config.toml
d_model = 640
head_dim = 128
d_mlp = 2560
vocab_size = 16384
positions = "rope"
tie_embeddings = true
parallel_block = false
init = "orth"
init_std_o = 0.00312
lr = 0.000587
warmup_steps = 542
schedule = "wsd"
decay_fraction = 0.674
doc_mask = true
z_loss = 0.0001
Each number is 128 + 24 x the weight over its row's rms, rounded and kept within 0 to 255. Layers, rows and columns count from 0. Numbers have three digits each. The size before them is the row's rms in percent of the matrix's.

# up: layer 4 MLP up, 2560x640, rms 0.0255, rows 2307-2344, columns 240-319
# down: layer 4 MLP down (transposed), 2560x640, rms 0.0223, rows 2307-2344, columns 240-319
up2307 092:122128144117130127124099171152144130146152132115163163157109106121140159119110134108126115181125098094154103141140135133162184086093079173120122087141151152101121158124078114101119164113121107141084114158110135134113111125134159133139082155
down2307 092:116130123132161158128103167144125140124132093084113123125151159138150125137127134165130092136121144128138109146134095132072120151144121118113155143151126151132118169092098171171154167156159084132149113104146098091114079139136135113089142126
up2308 104:128143128154149109140122156137105136091137134107148122102110164110109197151118147118132116130143118096141116152146137120112121099129100132114134101118139099103110163101111151133113082132138129119088111123097105123073111114110164136160124132
down2308 110:125100088118126144153082110127071143098142156125134145126126160174073127156112092121159109124140137132135125111117119117118097141147139102105113149113143091123108108154164117195124149132128117139121118114117146123105146171089125148128119118
up2309 097:155129118098111148134093130127097157129141073132138118090169158111119079142111157124098107095118159124151121129129155119157152105158093116123153144175162101155169104117058109129083123120148130127091127156154118107112140113096145091124136137
down2309 103:144146122150122129118091141130077179119147136138145127094176140100143125158156115200130136168134123145145136144121154139118146140145160143162159159111108104145100093117093130139115152155143104107134102134111127099084109113150108138150096125
up2310 096:188135147125127124111098176156137128153146139194095139110161110139095173125149113161147145096144137088145146107154121127105114109105165110124111139180145119109192107082134119120131202127134116134093117166126154163108129132159161159139132150
down2310 094:118152123125120121108161143110124104125137151149081089119122137116133110158128103112141118147136108142160123145126142170192138141100140143127138095129105157137135155140105059119181114098150114145144082137144173162110144151129120135108131142
up2311 103:135115145086097115137154111127148107115145137136095109173111162102122196107108118124172144132113118119129118130115123121105177136146173164094166170140111126176154079140142117127120117128144145150105119185161124152097140127121117145106143081
down2311 103:133101109146155132107155118158128133121123145122141118129129138154140125089134175140136104135158135138138149132152110147135103132123182150123134097127108116078151163161136117109111125110126165109145098132160164120150129144119120106148152148
up2312 095:150123110124100138103105152191158118137144133090102132145148140099174122119156137124134107134138123124117184090121125152190160092127105128123135153132172141126118090131095124139148102103110111155133110150155139093162111116140087124137155101
down2312 089:148143137157177129119153167082145180114113136114123113107185092135110131177121163148127148148100096143128114132108141148101108137141155149142106096072111105123115131149140114097100133151136113137137160157146127128155107150169136124089183115
up2313 102:096125159082103121156157091162127088132111143144160127121098126126116121085199140118166115117117086112170089140063102121138132146173149130097140143106110144116124126142114108089155117183166137128119109163108116144130147173121102096124124097
down2313 102:115097094098160147148162113103177077139103115087132089149144121112128126115155117111105138126120140160083148130135144107113117139156106101129135146105102143118110138095147112113100136100146138144168130110127168169161117123136118116128120111
up2314 089:151083161092138145142119140135143131111141107153147129052147127162099151155158095136113133108128107133129154113113127118119129141117143109180104104091062128165102139102111124105124103100110115123082100087169117104128120107147134121130118126
down2314 096:115147101126153107111145136133102135135126142138100166191095136106170109095098185142142113134145147123143102142149136154140124124131106138109143115156178151124130123129149135163173165161137145131152160161102129164088134149110137108128140131
up2315 103:139111174133095135124154140183087110105114134102111118106125160126172133158130143143149109115094121052127089158113110117109175112153121119130136142108138103155150119136088107142131129116141118104112133126069087115144172118134128175144106129
down2315 107:166161122081131084120152164144133156107072104091154096117127145110140085138160166180087106164144129136098116146149124132136132137154125143118152120133096114141149151121077141114155131119132119153130147058167141087113150173111147173160155158
up2316 099:097111090134144103154084146125091132119160106181133104113155161132129116090101092125125133136113171105113141130122143096131172096140108114121115131133127118149128127099121152102127113072114144087116134169136103167145165134120143124130121126
down2316 093:098130149133139081128142124130116147111164148079120140119130066149124096134112080119140165162137142123129142112146145101124100142090108118109104119140143123157127141168134153155112114115107162110127105102191147117151178113122139112121138145
up2317 087:167141116139166107120133161156146148123155193153132136099139138129076107166182124120112148107133098111135118131132112101116120172137145187118125141135100080128127210097169122169146133140120104103154131118119094160151081100138116137125108112
down2317 094:131140160123077135131103104139124141152100079123141103157144125103120134075087113138111109139142170124085162151171152115112110128127132087137133126131156181149131110132091164116144142145141121101135114185143130097088143081108114117156136113
up2318 103:119100115135097113127099168167120170105134160174148138132109102135150158133137161107120107140089134105160092130144130120125126142140095124118138128109151135105155177078074107128128107141152129119103091158134121178162142143123090113136128128
down2318 105:113116159110130096105164116171159071175141116148130089124113116117135154137161119057150085118143105134153112124126147111148119111173127117115135148143116185155143149107087151142111137114149129121132098139123240101143146152109139144122144134
up2319 105:096132141108132089111145112126141126093147163170161145104121164145156188139126103097108106120148118148149103122133099144146085130156138110140127120100123138088151126105123119154153151128108125168147097131125109143184103125078139143158152137
down2319 107:138148107119153128139136092111134124134142130109096094153118131118157133096111159120142123162083122164131103123157139155094102117168117096108163150146131126153109148130106154120116132133059188110131114151150129111149147136117094096104136132
up2320 095:076160099186132129132132128133113142110160107131140153143109140110086101117141168126168126147141117108177144103085130126142163173118142129115106119136138085199122119142121158147143138124076125129089156131116120165150111159139099135104117124
down2320 093:128154101118101119132113125133144138143149156135162137134142142121109108091137071081090112133098155098082141122135155093117114078128161131142123146094156133084160176118130128082103106160164135159122150054129150105126098101195148126155075146
up2321 100:151123121120105113133130113122142114149154122120150096132131138148110124136107146122146131142128085111135099149120152134132103176126099131125113153139150149129124149159126129110150083146139139164146119096130085162128153114071061136114148127
down2321 106:114154131132084183126112121138102126107128151091125141091116118156077163164136160110094111105122154165144105117134135122157099171094088141119111132151136154102158129152138148103114119114136138128138144124105165103131168114127124137102164150
up2322 098:145146146116127145158169117144136130157122115155094138147161109125147110145128113128143147169119113111129144136151116180122111130149146130073161091124161122153121122103149105130145123131118124116164134118083119141136159162149135130118199110
down2322 103:130097094151093082115099150112129117133136129112113150188148101135110112146141126124117162112144110155163141095127125125135152123104135118122136127103125117113132067079143106126149121114175123130153080121096131133105085199100108169157103142
up2323 112:093135109144125130144147128101120101095167111124119145132129147161118121113134165141119122112118130136125124115095166114158157130141166128134138120117080093145095141157129139127149097127205105155125149130090111156117137121122149138126128133
down2323 123:117132122169131109122153119081149114099094157095133132109122149141115129121159119123126128102101151137085122133094133116148107187133137121155155117134148140085108147078120152128155133133130127104125129166137100127103116124103088120082132112
up2324 099:107145128170122110123130125134094114153065125126146118180087177135107116153157131124141127115142144081161112179111129097159131169110100129086147128102091148091093145142126080122090095183154145158143135151101121148141135169108104154102168122
down2324 105:134143114149112104150171138133104111098172147094159137143139161095163122152152115127063124137177129142136069129085134137142145084141138142160104100156149058163092163106141115154118119112122131143151157122147178169182137105107132184117134094
up2325 101:089153142123130106166153130142116116129128102189129150087102098092105165129141138141160150101136149150160116124121097086122135122169145159100144139101163142110156159132120101128097096115096124126154122119123111119120139180129122151152145136
down2325 102:141130168148142151125130120145081122154141166120148136126149126132175106126089114130130131090130129097106149119133134129128131133105126125161119097088133107159145094134134161147129139141104155102145162145164110130118105136157125145128152147
up2326 093:104128125125132079166165090121103128125135141148091128093154135094129121119123113089154143162109153133129114152095149114152123155115142152102136178119142162109127106144142118176145122090157109091150136075131124128123089137112071179148145142
down2326 095:076098144158072115128128102149182111153133120121132146111147151136149100104127108199146146145115157116133118134112145117119116103124141089112123071137122140167133165128069088089163130131117112156143153149134123126159111140130126150139107172
up2327 098:124133106140087103076167171130083126144183115129133126065140119082129152103146121130140133130128149083147127162139149129131147141091117126158120110115115152153112127125142121131092140127117129105108129109098117132121151137130040096106089141
down2327 093:124141090110126122132147109091098133121122121077105139123143135083154144143110113150110137139141102163143126098120064116122117152159151149166152166110147090160112144164145119134106149156147143116169136139116142145098129136137186133116147130
up2328 100:157135099143164121090123176142124143101132132171098147142117144102094120128118132132134115158104138086169172142099182128118109120122150083141087105145144136138135135142125129134106143169100091169127136124140085124125111135114084132100141114
down2328 110:126097130103119177153148103084133172116175102121151080155157096097142174161051171107131116129150150138091135134131133161143152109160147154131097085141102124106132112117129109133119114128192115172138109150076146119114153116160143106143139147
up2329 095:121098133109103150161147100143122117152159142147153147142135124130140186122165101099140114115123154128147095134108187124158120178162145069074178103139105132154158132152147068134162082160122142151142155127084125169162086187111126142112159081
down2329 095:148130136138122063088134087131125066128173119131111111130113091140071124138099148150086128107160104135169106147118099133116100125128158111142164157107163166104122170117119125122143154084151155137161139113130106160149088111133107113124070126
up2330 102:089119153091118141135152141136126168148137106160162117122153116155128112134138153126093124143120138137110136137102134115129114112132116144150132105095079130107138073099157137120138152135152125150116152145149105106140115115120135157129107106
down2330 095:116165116138117130135120084143130140128144111155168125121142159118144082114108124082133086166163107121134132136146140117157082133115080076153152163099153150116081142152148141086090149109123128116104123096108163127156127158202131128153144059
up2331 102:101117124146105147115127130142138133118133106129123123115121145104173148080124149151117112138132136100128117106095144173169078151131143156118113174094158120086133149100133136148138111146128116126105147136140118128189093176101137153110103135
down2331 100:084128131107082084094119074120109129102123106084136138138165124149185147104134157148140142130140116132124115169156167108156072105136130112144094148104160116112130075185132083134119138130149107148137120094102119137170122142105157161135160133
up2332 093:146165129159111176092117107130110136091116162084137139127163104141130132117107141160152167119107142103122117088120112144129151126171175139123120134087121140140117130180053126160152091153145110155150120139138090148140127119138106138107109136
down2332 088:120151122115128091144140131119129101098065094158080101146125128119092120165112173059137101121152114122101120153142133108136092129120099125110131150115148132118130115134164134170113127101095141129108168125109148129106118174134109124100153104
up2333 092:169113127082100110144122114165111140130191147108174096140172094122144117177099145144132122125115115110132137123106141130132103175120123121144154069114143153142160152136105147166116087125104133145116152123099118091128120137158110119150136117
down2333 091:124090110135111159127133132122148119131114117152132164169059120105127143087110119104116122134126142126083131112094113115115145137082138166130144104101128091146123122153134091084147131123147123166131157128060137143140144187144127099091136170
up2334 097:147125111131140144134113147110120146140149112165144132121118140130140144139098170085122133106118098104179130109120108121119124113110144132123118089153100061148121121124113158099123081139123099143137081156091100115120145111120120159113129133
down2334 104:157182160162150095111146091102145109129111183124150133132146185103165093164104149119153115106144099149121140120122131159145135113157158119123091133095143128169103147096141145121134147175126126158119154166111149150154139142121119145182133113
up2335 099:153128164094102121158147137178131135136101117130115111115110149148134114151124106127116136118150127128157069122132131101122092120098127089111122181144153090099099111122103137163136111148174087104146111139122159163122130148154133160150117145
down2335 116:134091132138092148158164133127146097095141140105109096128129070109200143082104167155136134110139132131121147128156118134101102115137100137154098158129133136107130137128131119127163144093109136107151132110157197136150158112151142076127142121
up2336 103:100130139123130106100132121085096138067109118089136090105128102112107095131111159098130128156159137127128105134095099085148106131126112115130131124141156108076135117110166094126136123149109140121134155124119110129090104100102143141139098135
down2336 099:154112138163144160097137119164113107154161128155134135152120167172117151128152097154130139082123125148085107092148142182097142130178148173115135154144091096155142084133091110122134122126084112126109125134118132105126138159129123095088134149
up2337 093:113136126144082096150164126133114083142116112115133109119151134112105127121120147160156073109143110128130146123131129095115150166121120155103097103123112102180124136130121116119171134120176118146114123134099175144123161157092150135138119111
down2337 089:129121102136104107095123132115144140168136074123169134148092122164129113124119111068123137118091104114114121128135115132158105058079143176124142128131115107116113102100108132163084094106131124092091137120092182158083169150172121158132118105
up2338 101:153112124134192144134131129168109158061112132131140158146148133148177150121099152113183134127111125115146131138114165137102116185139111131101153169116087122115146140171111107125126092089143110108122129116139132104117135098141105142146138141
down2338 096:124089162166171136106129099155084107150150128090109070117132129130137149116108096178125106146141106055102147091128123149135087147105129133161131100124110133141136116137113160162152103122121087120098161091116111120110117123125169089104111148
up2339 099:135165132116158137152158168141124117130112127086162187136134151105167135138124110131108127113111128097123163124108145141152141175053146124116115134111108053085148115117114101123143076101075113149121151153131144142148094150138148177159156116
down2339 096:114114145123142074169129108098134112136140136162102087099142093125163107158168107121108125157108109161110096127129130148141107128119154138134148126130114196148124113119149146181127152107100131121131130179127126156088134145099098106072129151
up2340 105:106132095101133092123176147165145118145117154125124111094092095058110152171130206115179132138123155104120155108082126135131121184166125121133100136135164112145117117102153109108117141098139129159130121114101125141139112156142087176128111158
down2340 109:145155148145107150156098155102092141095120108093105135109150113150123101107121128108135104142113144084123081187116130075121096071114122128097113131112093143117142168118082115118114143114089136119082149141164138141108168114171104139117131125
up2341 099:112132091141115125126157150152137158118171158120141130132106173155126124153128172143118140103102125121177133117092147142151116132166080146095121146127127130166112140155105156111135158132092117150134142156115097146123107131120085118110198143
down2341 108:107110150148141125100170093090124143127128145094092120174129127124151144184111101129166110151151107126104136093164140135091122114135145128110110126145117114192154113199118096115132137116122134128086094138139109111160141133117153134097142176
up2342 100:136104129120128118169182132148134162144156134127119140106116104087110137112172125126148101133142105109164143098087181108176114140150121122152140102131113187119113133082123133175170122139157114080105110142132121155174114137160104141157143106
down2342 099:080120115142096140132126143143111120124143166104138111115087111161103101161152125087143111154139119122149117109183168155111157149124118143113132133105149093108104166125141126123144120125123113122136150126181139113122123098126115162136121145
up2343 100:124105149176116097127103138180129116143103102141097163181130136123150166106132140102155131141118111097144122136116147130111076162105153117095134110124111142126136125108099132136161120145176139087114136138109164106108137148156087161151094098
down2343 102:146112111090102130143127075095111127127130096147136158104103119089151127144115119106133122165133119166149201109121116122142122148073164124114165125094149127133129140129128115119145121146137130160152111110175146136086139140131136140154111115
up2344 100:102108139102111134091146125125131093085137127141126117143126102173137123148160116107109114146137134129124122127104126133077146131113156139100166150125108139112155117162121118138126168140136135117137138157120118134133120161145129146107138090
down2344 102:173153119066092151121114119112121111094136178115067144149173080128136146122129125067139112130092106090167105148108107123135107118116170162136141132102137138124093129152103127122137158101196129132124144092148151136153128145153081124129124144